python train.py --d_model=128 --head_dim=64 --beta2=0.99
Each number is 128 + 24 x the weight over the matrix's rms, rounded and kept within 0 to 255. Layers, rows and columns count from 0. Numbers have three digits each.

# up: layer 6 MLP up, 512x128, rms 0.174, rows 11-110, columns 0-63
# down: layer 6 MLP down (transposed), 512x128, rms 0.16, rows 11-110, columns 0-63
up11:132128078112098097113103147144153106137162113155136108175130125133142135140106135135149143184067126108154127121145142085131165157144138168145098078135116102130106151140145133112144100105111116
down11:094113091137128098130116163075112126115159130111112135154142138100119137096106110137085111164113144157099164068094147122119104150123107142108130119115134124145115112084099094121112101122104131
up12:105116111137122095121133132122103120131182127113112137146137108137142081125154105114137105123090178144079095124146069117130137156112112098144155144153132119137132163138116160108135107122146142
down12:131114176147119114108152107140142147121118130143116144081116081136118143145118117173111133104183176146147099138137152137127133127132138107134115083120132102111124098129134107178110125093124136
up13:149141120135142111150135168143108128124147141135140143153114081166167074132177180172101102129156141135132130142160115132117154147162102126101161125167118127122123166158092152153115077120132084
down13:112154140143107161103136168141095076136155097129087110120114134100104144187149092123127146155131148123110134154145121186124143136057120116148180080129075104137102101160115082166152162121125101
up14:151177114134132138106137141118083154135125158108116142110142138150107151107121146148115142143150138142103104122142138135151125175118145162118092105148074142160068099157139084120105118144101183
down14:098104106127155118141137124141150138133146124143139118113138130094129117136131158153150090130103126139167100107130118145116182094129107126102165132111175148116156127100120156141122137111118079
up15:175127090128143090106172110145115085117120113171094161175089121143147136115093120147126132121115124114119176165093131104150131146147122132142129149133148130122106116118118080106173155137166119
down15:139190150133121156098152163099142139191129071132164086120171159076146148161079122090137143145145116107090158155132131100083122113150109148145133099119105112136148128091135105107175139074132113
up16:148129096119122132151126122127119123089129126134130145105133165125107119159108121153121102094148167107110118133125142132155136116180116134138147137144145143190118143160148126133130111120129179
down16:111138114147097117153137133153152128130100125126082111121127158119134103075161154089110120101126120141103122130133104157077108091099148123141124065118097098125102084150140096143118124171132114
up17:119150109152126090123127101131093109106078125126090150123158144140142124076141072134122125122121176160144104124114109116134166120107116156108126182144168112110104143131135123140084098157163162
down17:137164136175155118156131085122114104119092102131117142152114152089158141145144132132165140182117101127123125143116138110100109138086152128112184078131114147078098087134131147107149074139161155
up18:111098150148134091122153122140156114133082107127105140104135119116145113180110168149147090151109129131178078137113105109144169111152159131157130133098136159137178127139172098132116138127151132
down18:142133099112137113131109144122133142149141083168109126146134140143162174117123152124109114100144129151121156165120148139131105126141133134098121110111121102099109136126171100113152145120141167
up19:124124151117137098108131117116131130139128094129107057155129109131139101138104130122091144137139104146130096163157129147171137129093116124157131107134166139129148116122154129164157102147124127
down19:128080129159104182093112140084110140106107120126127094115148145145177107131129151155128095127119162107076126101146137130110112101110130145146146149186127077136125105127129140123133154127148122
up20:122157128118095153134121105139112147192145131110114071092077167126139135055122079175092127110135135123129141131121122159146110110117120147099121120107124120116119078132125107090124108151129131
down20:135127136141143150094152108077104134149134097122147098125135076126144137135134104137127152102165075146125149149106105121144157112132159110068120177079109116126111146142093102100103105088110124
up21:155088115067064167117151137094096090176110124100155120115133110108101155106148124125153110110124121145103120138154158121162117119124138124172157133168135144103127122133144152141134093099155155
down21:123146125151122159096152119142153119155121134103110162121138114145082155162164130187112170115116124112100120091134104097132076105131144137103145145149137102159150125140136077157129125167079106
up22:132118171132115101093157146124153116138153133106109141101108142116098086115131146118124135095161163117096132100123131141165125176179106163144133106142125133194163123113155119110140152112160101
down22:123152127116126125144116102143108171125140113135147108149137121122118140126143117081119169157177140099124131118104141115063135116106133131139143164104136123079157088124133121117117110130143159
up23:111156130106113129147069142126158147118130123105115133120185127104119137158131132104108104126145148135148108084146142110153108136104131148170139144101094136165130110117094114111150146126115149
down23:112173169051140109111125107104138171121115100124113135113100153120135150132143145116100098113143164117144179122138108133146163060135127118129153143100093107151134104136144133162135131118138152
up24:125074088132110141120135149145138169175164140101150178161124128104119112121129142133134116139119109145180064164108168126112131137148139140104150173114150078095139098137144143126093129131147121
down24:105105092149050098101113101149089103128114147103141136155153146160108122153128153139131102133106105159156157114102143142106141145120164119119161129144133127135135136104114057145127184077101121
up25:144146083127189178164121145153111150114112098074109115068129054163144138131105141153150107130101126085101104122144128123126104159106174148125158138140150145128148151163119106142083143097133113
down25:103156142166135134166147090133151137114143128142106114157146134104142103160079114116143143111173128130057108125124108139144119146122133113173129139161088072151145129139177103117139111144164123
up26:120125112105166129165162094152137122147168117110138083082100056107144135093120117144190143115100117168167147112152119101133121166155107137159143130144106079127139146120168145073129095101112171
down26:135174144138149120121139093135117115096083123086126129136128111140111122127136086132124125134130126095097099163149108128106134124169128123091137103151154140091153079102171103110113179143121143
up27:152139145127096126119147111157122162128096130114146135135180111128119157156148154111102129136123129118133133127117116121142164154173146136121131156153107138140082112101145125073118118146180113
down27:130124062064141102174132178113145174124112113101145124101150102136116165132128167086122100125117115089125098068159123106132151152160143110163136124136124110137115144073150079133126130097158121
up28:140104141162082135110147137146120078127142151119136138110126183173121142120130127155101121139142073126143120138110078155135129158120124126126107141129137079110092088110158101107132080095145114
down28:153141126143100131105144150094094118144162154138143150124105090137155135125151124107149136140173125154119156120136142098151126153122150122095090129070138142134096042123109121162159160127108115
up29:135133159113156140139101084113122131117158134131135107147133125132117163107165135114138114178109119104099117141124145148125123152101120131105135129130153189131150129123113146125154138107141094
down29:110111095128127124171155079087075076124127125137129139127095137138140114094144144140138141142123096136116173132170147149132164079139132114107107142137145122174150160132140127084119102103142151
up30:120122134120122136124139098141115112112122127090094126126174168106153137119150159138130118129150179134158122131094120112126121156143106135108137139151095138156166143123107172108105155141136094
down30:092132171124125135155140152120119149108182156141142134104079094117079146127134109160142136130188124089136157166113096151127160114097143081139121110134133116157117097138146113133160145122131159
up31:102090134120123132082117120119152145140151132087146104128150091127159115168125110183122145162164108169161144113109109159153114141126150165138130124146113117130125142080106116087153124119143108
down31:166094073142131129135126138147105109149113156090140136138104160115137134151084168171093122154145116130107126160080123131172105123147134159103137118129083112138178121143106116136114141148136110
up32:164108176095126120135160127109169110117159135141169108114083163102133145101156109170078123102133141131073172109099156112130160129160146133138114166100168139152154120119078135127119094178120118
down32:148115119102128124135160136109101136175116121165140175098146172113123072140163127153119133136143137126155131116136147084177127157154119188153155133130113138162063117167166146129142126125165101
up33:156114152134162118165127150090095135113124120118150081130139136135132164099166134128141107118127132144122079107083136149154161106146132137100182177090168137158115135147155127128133157084099148
down33:146144151094161142168131145092118154121109085140182116142120109159147202108107117162185125128138106077147112118117135116099167113100146113096130119110142140144136108094128121106144108150111138
up34:161094132121071112111087129108116153117144099129166130140110155085091094103123150109099124113165147139127166093104164102154156104136127098148129105082138132114105104196085147143174148151090150
down34:154109147118172140157148126155160107135112155109086121121148114132167094152157174142145103165078107113158103135139168135155098117098109145145138133131108127134149102131146150127114123116126124
up35:162126130117099161162174127111120156143139133134124094169137102161144099116131177108192118081127136146097092112104150137127152139079135124130142145107157147142123150115100127128081130132120165
down35:135159074130118137135099111153126135117146101153131112125140134081142108093075127051139158152103144143157120149109138097129124149108109104172117114131111130153120135116111145095109125141142124
up36:113136141138145122087108157151124164124119131086143096109121107128108098120096133136140130129133150104145155111116104127092118107105098112125122096107124140155141143159122163112145139076126142
down36:125113112144123128139124114146148132188109157098101099142145153135090117136166150088155147117185129093086136121154127162101137153107105172134162100099129152160074120088140073147106135125140104
up37:121151134198101158138095131113087125130125149130125117148094132142131126161150128176090196110114155156153160136166068107137171110141154099085137078127155088114117123177093107125119116147127128
down37:094154169116190116186140104151122108117136115115068131143118168153116101193132182077155123160139141136109062143167132122131110171104108136104102125151140175094173128107120132163142122093103066
up38:136122107147084148118155123110120086139115143145115140123105089112098121153119110154137133154134117133119093134138102108117069148147106140135178122099161138146147132132134142152103137100155116
down38:140160164136182075142123122131146085140104110131112131094091126172095104116154094152112107103120171106157110129155140115182112117124142140113142124147147125145089118131115145131086139116117126
up39:121104171123107127116148112123092107119199138073105102168140077133114104118123163112116149129149127194075148154152116121136128198126116152131143112108160167055148127154101189115128131103133122
down39:134137143125133083102101132158190122112153142129085119111111152109146112101155106148143054125097156131110082127098105135126104113106121111167108164145158154074136110166152170123133160126145120
up40:183104144145154118122074092150083158140134153102127125116138107151131128119127104105096150137129131095099129114115137126119082108138125145123131162132138113113125080129113148144127149128111125
down40:117087112122143129118109157128109135113117094139105131144128137168125115103113141138088138111128156119133151123161077099082105133146143140152087121147146102131162118099127138150113171110144150
up41:168154115122118146132100127126126101115128147129150152133144132131122118109155111141144113189084108110155131102130114103099114137141137107140118107117099134148140129144170123102116127119161124
down41:147107139104145159164149108139153132167155154166105102150131138104105129132151135157091138122143159153077130136128155113165111106182152109107103122138162139121106111123113099134123121130132105
up42:137125160151128142122143141174132099094082136117129147122153128166160140095124160117105085147115138167166108105159093113145097151146185116166108133121140148149131128129130124117167109093144135
down42:114116150150101149127151174104099124150151151194154138154133131139140115097117165163121115070160104117134171141126110129137162111136086158157125125138098164102128117105115111123131145152131091
up43:146118170126130176086115114096116120175110114127120102150134138163144145116111108126178088141116115109116122101133134129141116118109131103133129121144109093125105102130106106101149138161122126
down43:124150142145133149122148124127153145109102139120103176135106141071171111079147112127117165108137094170172109149169113088129099140145119136117113092132113142095138160127127123126091133148149120
up44:158168177139157094114112105105129141125103143138134096124109144106123110123112102113088113099082107153165123131116090122128116172099145088091144166116094083116115133108113132115158123136101150
down44:093144131101121136113107118120140120140092138129123112130144084120155120124152149154141157135106143145150139137144109119130124096135105157129136106170148089114115109128148139160130147132134149
up45:126109097089141120161125157081092149107148138146118099110140112146098110094129074096093129132096170126118086109120096169118130117141132137136149116116102150140128136132129151127157048168136105
down45:159172130142141088155149145120136109156150143142144187129084181111092157116145099121121087173131160064141130150107131123106142112122165106133107122145120127117108114099145108145137222096124134
up46:144135149147138138133120106135116171145118114158150108087093133158115139155124108167135127135159145158137126141129083103122168138130150126101167143138127099130143135102140174148155111118130149
down46:127122101116138160121119130112097128147138136138161127102136134121175151183149105137145109135112158140108121128101121102141113152161106146125173125126084153134147100093161114140136144136132118
up47:099135099109107114141114127097155085141114100126102152146152122157167149131130118136118190158134148096132140153132101098171081112136113124151093122113172122104152166123135117144108138118118138
down47:157156131146140115114126080107158138135154101156112128118108113081109106130120150150148104108149116142131131148126142142134155103116137121161125112195102156112125142139139138124100124091127129
up48:106140121119134146176190156146148134124093114152116100212124115118132133121152142138102124087127128141138118157147096145104101111118077150112122107103157143124139087131103135107113086158116138
down48:127115123157105134151143097118110126131177171104142149114126114144113139127137130139135090143104144150124141127139154105148133111138144102135165143140135124139123144143149117130138132115122129
up49:182124167153140110106157107128113131127139129156150104081095128116129129112163110102131153116110114118108142133142138108130128190121129133132144122126129140141144145143148133133094114149149143
down49:115129118137122135126117153156150137110125151135101131133144110111148128122138145117126103102141126166128134133132097106144139126167131134114130140153144139117104178159136139161168155124134123
up50:149142118111112163158117170123145101114179138104166111146117127109136180148100139111131085109131129131145122142122180124140120110129128111155093103110087135154139152121126190141151123121143139
down50:112132141118126101127117094104123100125122105135157138109145136136116154154147118134138125141123108120106141142117137120125131136087135131121138166155106109100099096113125127127115170105096110
up51:148140109162131099131133076125148140113114169110129133162146155101120127120110173108160106121110141100127109119109139150131123185120181101121134114120125148088103152099111111177134122138126142
down51:135113136118120118140126147146091170170106119148108099127140109101095112131134149173135138074117075134123143126133126151138147100139094145103103133144102103136188145159144119124160120180137161
up52:139108130049146158105134141151084144133151135121147121110146135134160123140107112131092135082091104130151129139168127089144088112105089137156113123094124085144131144112178110115118132143160130
down52:142137131107131157145100153122138170156170135142114150143097132128091152091162148154113069138081103155036106110122091098113127156144138081153145130129117116121144141105142141136158103099100129
up53:092112133145145125132107127147121101130143137094129165101132080095147152125146079170146149125120171126131140136132080131139078173136115159083161164168131113134156124115132074134132134103041179
down53:120148139125138116079107102144157123097131100163143083143151184192161155090122117099136109132157098078097121137146118166119096129130101158124158139085174138134084144118109160094137134172138089
up54:115065134116168099116087124137144101113087127126141115074125163141139157148113115113147093168127131084136134096111169115148115103123130084147122128123170155129112111142150136148180169109123138
down54:109122126126117142136116109111133124102146099098181110106109118135125151131150109126111130146138101114131107156140132112125140116107124119147113110188121101154130153111146116146118154159139086
up55:173162106143127116103102149143136106134125118099096140087148151158158146122130093095144143096137138149119118161129178109139106107132105094157093141090103140108146153164151102121126111132120110
down55:098095093082132132163071089097173081157104111107146127158115140068104079127118141090098136127145134094114121145112129139146163126126113095112166146142129113109132123096123126081114126132127154
up56:122109121113078111127124113141144134143111097074109103137113114170108150103108136137130133149098118151116161114131110125127140117144116131133149164129163130132091116167114118134097127130110200
down56:134119114094128132134153112156127157112128167143179135152135101113137140099127145104139114134136129140128122160155107125133124117133085122154150104160124102125146120103147172105176098124132131
up57:102096062145126140105123179120113107120102187122142102137133147123142070128111086159116162158120159176153103127121167175150141113118128118093117131145100163135097081151121087180098146116131131
down57:141148139146077116100156140174117144124089144142108126110118106127127171099051149134103160099085106149104118193110079090139103122174111081149116147154115132110159126157131132103134129143109155
up58:128125200124164108160171138116113112140157143136114126122104113166104137163125100122114107131157117116164172144148123083127085164185120093081120113105136105123155163128118143090112136124100159
down58:108117105093180125147120106142119099128158130147101161107141114107147151068148135162123114095120219108070063109136114111111174124151149099132136106146149134138103133127144119145092131147114112
up59:108122111120102145132100136135100139128063130128122114120128168144152121128116118111115105141125117161131079083121109141171158099203126121066159176084123166142149105100152089165136131103104114
down59:191103121131142184110087117152117090106156156105132150122158100127138127160096098107131128134168137104123158120142134110109130136133148116117118150108149177175170132103145129109076120124124152
up60:113159168130107169091121152149134143126113099122105118105126156146102131151089101132141139146104081124145098146168128123138161164133104164158149090134148132120114133117121144122091133124122127
down60:137132158160079151132149111090122152157110170129103108115133131160205112158125184148119089111112112116095132132099194152131140140156087088120136067149149150094169128130145147118141125121138137
up61:127153139197111118128130157138120145129177125098154103154082129109113135138126117115127107132129131143138131142118143138153151159148118130135138130141070127070129117142099117127128110117108124
down61:146101139129096165134119117107077136161129170146151168133132122125133157106127111150106113147167140111092124126145105088132113108125129123124095114114098162149091143096121100138128127126134129
up62:163111118156147118113115108165191103114136128097111185109134104121124186184156114140150112148147115158146142109098145109147124143143111127105136099114113100109123136129124102115133128118123135
down62:145136126092117146141114139113117095139128142135131124135125154124162096157143159124124109083098133094131100146120184173115137127145141126122114205131132178124138148109105134136098163042139117
up63:113100156131193156089124131205137130146129135125137137114153175127125153130146109107113150141128133141166164127094147148158097134171130126125113153133156108174131108115102095161102139125109152
down63:098098111111130130184112130126128153107142138108108112139120131115136118125128144156122064132100117139153122130109117186145100115139131098122087114114160117143137138129149114121107098108132135
up64:154127140126133143081120067123095105170132134114149126110132166153163112128151102123094103093144118152137137159139122148146081112102141130097096127141130147100116095139104121142129154125143160
down64:120125148129134130120142124157110146105126135133140130130106135140103131146107156072135143097127101149091125129132119114137151144151174067115128132104139110144134114111114128148112089095150143
up65:118106066165157109169126132143128124123148117150134145079131117152134152112134189145110148152121147103138133167138157167141157124129115148137086145107159127125144119171106130152162115139089171
down65:121159119169111128098140110145134117130127117130138126122093158105181147163123152101149125139152107154120153139133161093111128138143156107147108092128130115136120128125132117146158131136163089
up66:161141104083170112132131122165127119143171086079139083103124083114131191153079119131144153171112164134134103129130156143158139128126119085086132125140085125109119157120182135139141116129128107
down66:141160112117092110095187129139166144132112080136140178120095209127126096078124131120149084166117132146100092124138116092149146134116135174104086141148168143138120152097064126122113126130143098
up67:157137163088097124141114131160173106124185111149133132128124153148129139091152087115114141128123127102153161180114138145104106117110103147106157137153127169115088133106114147133100127120133115
down67:121117118131130130118072123137099143127125121162132164134122152182123119150116096156161082155175109163143118150142134163141154073145135159157100112149143123121136120133134121115112148118157131
up68:144100112103129073098158125142088109137118120113103133092168130116142144153122115159115110086082119109133164123126131094117108143118091103108141111126084093147130145143110114142129129137143140
down68:101128137081121105132179101131069126131142123123097107120125109121124143113124111119088094104089112145148163156123145167136124114157103072161154141135112106198161157126129090169109134140126170
up69:168102133104132122120108133145136152134126128117147149097089120127154120109150154156151134094147096148113125137133148117145120127111104158145145101077125100140142139140111155119138153169113136
down69:090119096142101177158108144122122131103105127162119155132118107082119144129130109122110145145122131088125148112155111087094103140136156117138097111123122121100094123111165100152132117154127117
up70:118096161102113124132107111104123100117169127128148127117124148123115169103076174135102163125129136127109093098120140117132123128103068133121096138128141119123187097120146149113151154140086146
down70:097120157124131135142153138142125154134092134125117144129123112121148142164100121142140134135113120161111132118058070091109128155152170110135130140088152086138126132146094126111146096082113120
up71:131116143162119140086128160086121166103129169105180129131148127111122141124104091093134144142091103143140111140135136148143149127144105185123123100125156135131165129111160169148097096098099118
down71:144137151128098117091137155111124101156070099152098147125128165125149142124089124143136128146113134097096134115102091104142212155111140117175126085059145098125116156164136153158120128123175124
up72:143109155132096099134133095080146108118159146151182106132103159146098128155133115156145142098106094168140151119100132128168173144136076173107088142126132083110116143143143157166132146131126119
down72:128102079087155123156124133142099134136194138145137134127154157149141130127115172118127134120179150139147055137143114103125156100115092131125116094143129153117138153151132126121125107097153097
up73:147154109103168105126102124078150134131121152144154092119176140129148126156126114133146102126123138124146114157109118161116132157146124114140178119151091122104126125099136142151125131118099140
down73:151121113144126131091120141113162114134112149144100131130117141134170137097117122107121114147100121124142109125130088108135149135152103155141132156141142115143163158156095121147094139125155137
up74:108131150072114149142126092134161133134091119098103140107134172161157113077140089113143125115069180155126130205163143099121085133124127144092123130110146155131174083110082151120097122099125132
down74:119140107088120128120107135108159117142147112104125099125083093135162113111127142173093149129111149109119133105143140194140123107171138142151126146109136099132077119101163126145152130072144160
up75:125146143103094089109122131118132164125098150132159139118144119145135107101105161121125141120119156126093136176127122154134141135149115126120154089129151135128142122108126131122118138140116136
down75:120120125123144136101148108110084079141150136178152118117137154103144130133150121161152143123156111134106108132118099132107081145128125123123117168161135178110075117158100102139143115138144133
up76:163099162095126074146126111135152115109166114158169174113143119131130127155142157160054114154123121123146147132141133115120119128128126127120148111120140134118129107118139166110098118136105107
down76:153115110123142128109110137177154157158153147150135104093117109128164137126150121127140143157120135121110087162158084083132148108114106112169116158169138142121099078116137096154141101138184112
up77:132133120140123150128099149147137153156179130146180140122098154158171138135167136122131107088129111141134195077140129093145159087151124128143120115144162126100169165118113115090129122129083105
down77:132150137094138099164129148125121115148109122115118136095135130092129152142085105137109136117133179113128117105132136106115102125170120160084153137130112160129133150127120164148126094127113117
up78:088163100132126161130150134139082134149115114120127152171151123142126120151124057130125142079067148099173092134153109157145117152139146110143165102104098145128099106097089113117092190097144130
down78:128099109086123130170121133139116162119135161122142179151142123165126107150120100090131121155064145159122131134113120130122107148084094109131146071158117154096119106140141182137156156130114120
up79:136110144101073141097147159143153078117132108140149073134101114127114134142122138119107138059136138120134120164162122155112160110086113137096113156152145117146156115100140134140130121108134130
down79:134138115143135174135143147079131152141095125083116151127133163132110117153132126131138122163119114104134106103097107106096139168094132126118172122150143122118079123158109151147128146117146084
up80:148123093187088168130114135118139119123145112090130133102114141145081151154126205111135139119146141109209144117114177158155149142167180085148109099061114070116114109110149139092133139122134171
down80:100122149116147144145131165142159116105138148131111074125145125111104151100107100084125139129134140128124113180155106119143092094137180143077111142130142155166131123126134082119110130142085113
up81:122143113118129139119144123151211109138103112112091126130139111154118131120140131133117139109136128123150147105115122113120145136173150112138171144085097129146119140142157108178140113106088175
down81:099113151141115106163110174138073147125140090164124095183127117103163098139132108117165136117140118138084117165107131134116168171117130127087122104151139130098113113158106068121127130133112126
up82:113088082114112080148124137128110067133129087071127124108193095146132109143135124176102121154111151192190139111105097176134087140093183124122153144108110098127097102152127139128165144131127149
down82:074112103194101125132128144079110142091165080117139158151136117139122084125137160188138110150107111173168135106139147129165143117122123142118146095110105098182144130087150148154118132124091096
up83:135117132125138150157097131157099144145102151085147086145120134121142142141099133150142136106105110076102125133138124086145099105099177084161127109129147138106127072112172129156160135119159132
down83:152163133126161088140131149107122112096157132170138090114172108151134137140129121107078176149096092110083093154117107090085169126103102111105121087106123114118093110170150120131163110148127154
up84:102111109121152086148128129057075153149091138112138136180181104143148171103161119144101079110168116161112178133056145133116099119126068138090073166131136168092103141124153142124140099115123150
down84:172133094143159082121085183095168138104129141111118158154144141124148088120089131110128125110119133105151162088112123193114140097127051129135117107121100108110186136116127145123132112150130125
up85:124139116129097115110087129158105109128082158108143191111112154161149181098138126111055150158118135140146158169098108159086126127132102117131104122108107103189170111112106095160121128162115111
down85:129130142101107132152180116106146101092139164106115134135143120146163151110157147099125096139111137125154129125127145133104142117115165086151188136148125097136115113123136112142142142129135162
up86:158103147116113124168105124119160146130138139100132155142141117148133140106134126128106121154109147106140139155095133132154102112080105148132112134140136130157162110127094108113159110152105132
down86:115111121157113152141117128127103109169143123135138120156123122127163151109125127135132164094133116133115156168139119113132104140140099123145153166126120137122134137122103118145150107143132138
up87:145097121146150120134128122147145153097119091132102094154138099116117129111175100092127121123120112095131102155135144110137119150129133130118124137141132145122113116107111143115166119167111149
down87:113099146134096129148151150131118130140103129104083119135128156145167127122101140124082140119131136150127141126120130154129158122099115099114153134149136130121143096137130120146114144123136160
up88:090080132110111130117118114141110105145142102112149138138131171148103104137122166109129103126150153116115135145162114153125188162139096093077076134162146138102140082144165111141144098114073142
down88:128143104105171163127148164094127075126118116124152095146132105145145104106136136062130081132163088124132132092105131124107095149133155130171139129131128159162111103089095089122080144135112112
up89:107139081119150125146108098165112092107104099145098133104168152155104123172141130111154129153117120066108158139116150135116169153109125139100145171103137140146140126133118140119132160116104114
down89:123120157135102143106120144142139109118109128135134180115094106114100115134132104130139111109136119147135129115114117121099146183118148109135086158115125115099107151131150165144135137131161122
up90:149141124170111136130126132139101172126112127121147076137123186110116166086150086159099155110147117179123133130107099163180109149139118119137146139167145126135124145116127115110087141133159160
down90:202124129066176100122089148159152122109138125133132155155195123120155125138107104127178111149116127118143136100151117106119115133136142173158095122112148147132152156142112139147124104129126124
up91:094136106094138146149111147107081111094089132115082107158138125120148155181120110097145112105141129136136103154109119109135150152127133121147161082121138127133144157081132132134095129131137118
down91:140124121136122140124140119134134134142113160080138136091130142136103094096119121128136126129148106119091132137108126123110132116154109115095102120141140113133096142144120128134141115095109124
up92:112116108130098139110111056128102146101156138112162145116083134142105135160158113136132150166095164084156122155125118119181131132105116141113128109112149105130116109113145109136117173121105117
down92:166102153110138148144129135115154105133127118127163157162104136124111062139135092141135150107113108126121139100147161105116100129135132145123130120117152130135111124127095109154176115112143144
up93:154152163127090116104129132137119094152141155121133092136149164128110135111099123148118119135145106124166162083113143106088089155127131092083126158164099131145102116086126150049174158138099137
down93:104109102157092163119057125099133143126118110166136130144132128132084159141127065126139140116154121153106096135093100104148131145151152109162100124121138128116099127132163083182098129154175089
up94:101131129150075127134124094138139148151135121118123110165131125108143165094138104150137161130134141139115125126146118171111142165131128126125146115101178127126127119116137133147128116137118134
down94:121180133120091132133130153116120177072136124128148145118143128157174102153097158125153148145122145164157138134135124125148088107119139142159150095100098138138106132166103130165107120127177124
up95:127117134081140105092099192182132139106170164096119141132111158165130094136117138090115118085129113110140175102150117104135054131081096144098138122124114117126098127103120137163115145076142138
down95:123111108119114117143126162107151155129172111138116107168162089125093142112104140135148152101164082162126131145141097153118161144120111079175144117110124131110072131115133130129099148128111108
up96:134081115170141125135129125137138132108184108096152137121091112116123072086132151120122133113154097083160121147127131125137144163161087126111125133136140130092088114138134169133160140102126140
down96:117140131163086125134168138102130142156118170140141084103127116187166119127124154179114133178124109162129136112119135157109139103173132130143101081101126150148157106146108139118132115141135149
up97:168107146129145103127080135135137154143206086103117110117117164118148131123179193111109127071152116085215136129135135170153156086114164116174180158088134126129135098093091143125175091121168149
down97:129092156124119171150091135124107112115171172112092106123167153131197092132132177121089110132140170112090104141121114160088134155164153112147091076115165088142128170094144148139160089119094113
up98:140158147155150160152123140116102132154139077128130152130122128130151156143141127111118101110118168127123144112119155134144141102098102131119147146115103146132128125125144098099132097152136109
down98:090128092122145149149114130138130128119141117104154132142117127119133132124115151106145127132115101147115149123121123129122134137148136147104134143157129126114121146133116118096113125103157109
up99:108165118131184130098099159155125101130125132157124139136072143149131137100116104162138111171082179127110129137134133133144108115106151103141154154116099141168107107139134093161107131149176147
down99:092145162140147125137152148139118124137162094115113101070137150104101120132128152163096116141126084154137112140121170159127120144105179152133136140109145130147144132144096155090139130158127119
up100:183153147129101155137146122122135149148111148113103122128123160154090139143137130135128108160098103145116119153117130102183147111138121131168125127132136169097139135055096138133161126107165086
down100:127124150171113127120143067106093143112145155071137120148125153190101164145126111149128137106146167153081135097124143134085123147101118127123119142113143112145061108116106131116147122127173167
up101:144144145144143139131085120137139139177093138086113129128138103178136130119142137156141116147111150177159102133145100151114123175105114146114154102131146115116120129113144159115163121119123054
down101:118099153134130114124128111158123153109179138080136164127077172149153134151123135135153180133179117112107118129124111126091099120142110155148129141108130150159143138144141111116129142124130103
up102:119121157186118134091126128109138154154156140121124153095112123180144110094138121095152171103151182128151170178131159107128090137117124107128126103114146138103149150157095116158152074143145094
down102:116159145102102111109094120142151094138140104106137140155146109165104114105128108124123116171092151152170157162141125116118141090087140156156202143097133089152126129133081104119135106137150142
up103:134147134158143143146158128100118159079110125124112135118121128153170164106175099117112144138147108131182158107113066139115136124129196048098145117095177177122133099123119105087088133087074131
down103:111115121077116123124179142107129123144132069115133073072102098154080136125147131122165138101150166125123131106152098149167088085089136093121142130182143109146095134124116090156091112112125164
up104:138140164138148102124139112157155111159074147137129132120104123112126122098154133118104160149126172116125168142126174118123102127167113120116123115098104104105165126148110136107102083134101127
down104:085147088162151113147133086126138138133129104139156106139119146123144088127105149122146104133136119154159126154141102112125159106096154147150114116126118123115097160135143119114122106132116130
up105:101127080052146124094109102118107106128163112131112127101154119136123149208123133147120095116115106166157105130157173140124165130103123143106141174144146124116152149106124107141150117117130117
down105:150121150049165106099093122199145131096106097180138156117122153134132134105135156077114141122135150125141118154153149149120137093064109115130188141093077149088134110117119115093132165122176135
up106:165132114166128114066142129116084101129126080091102150141143115144122148123125151124088131176145131192117104156110149113129123163133141136152133114100110125135168151115118077160138135120145113
down106:071119151197138112122129133087152132170129116127182145120146154109137121131162082143099138096153130061137142174099133134162107113133139124137072133117117148098133137150147145122136137107146113
up107:130143117126127101128124121083093111106137168167150098092128134122174113102118133109117097134122168114123149121157148097140140163121101161186144117114105164108144131123124177115122117157132140
down107:103126126132121150135133157134129137123074120103137122128099106116072152100156153087117119127115123126120161129139130170112132114094147129123111159137135113113145109102118146137129145116107122
up108:124146139166161114109141118170127108110129118119142101074137139137152115107166144124126106137102133161119141096139171130112119093148134121118120110121137134137139159151136123120096139163121140
down108:136126144098122083122107138141138151125163138126156112068128135096119141121110141139145101202172146156140134130125139161145125128123108105143152112097137132092107143106124094113134144100134149
up109:154134156133150103089145177125111139137118147144163181080146123093178110118130149133114120089134118107158154116137184109150156121144112097116167137111154157135064198140143113120108109125122157
down109:163141117116130151090129122123114099102105167104160139133186097120147098162137164093152173144156109135133131123159159110143189097127148140093125147152123115100106119119135108122124100127145136
up110:129114120149143133113156159117146104124149101108121131135151145142132104092155127156093117130102185134137091106137131107090148108154123120115133119081081108115147140110130172107125143124104139
down110:164116166118065152117120107144104116118105134111170128112113083131161133112128116129152117145118088136110130107136117127107116162146121127125118116146178133151122106118096128186125127126172125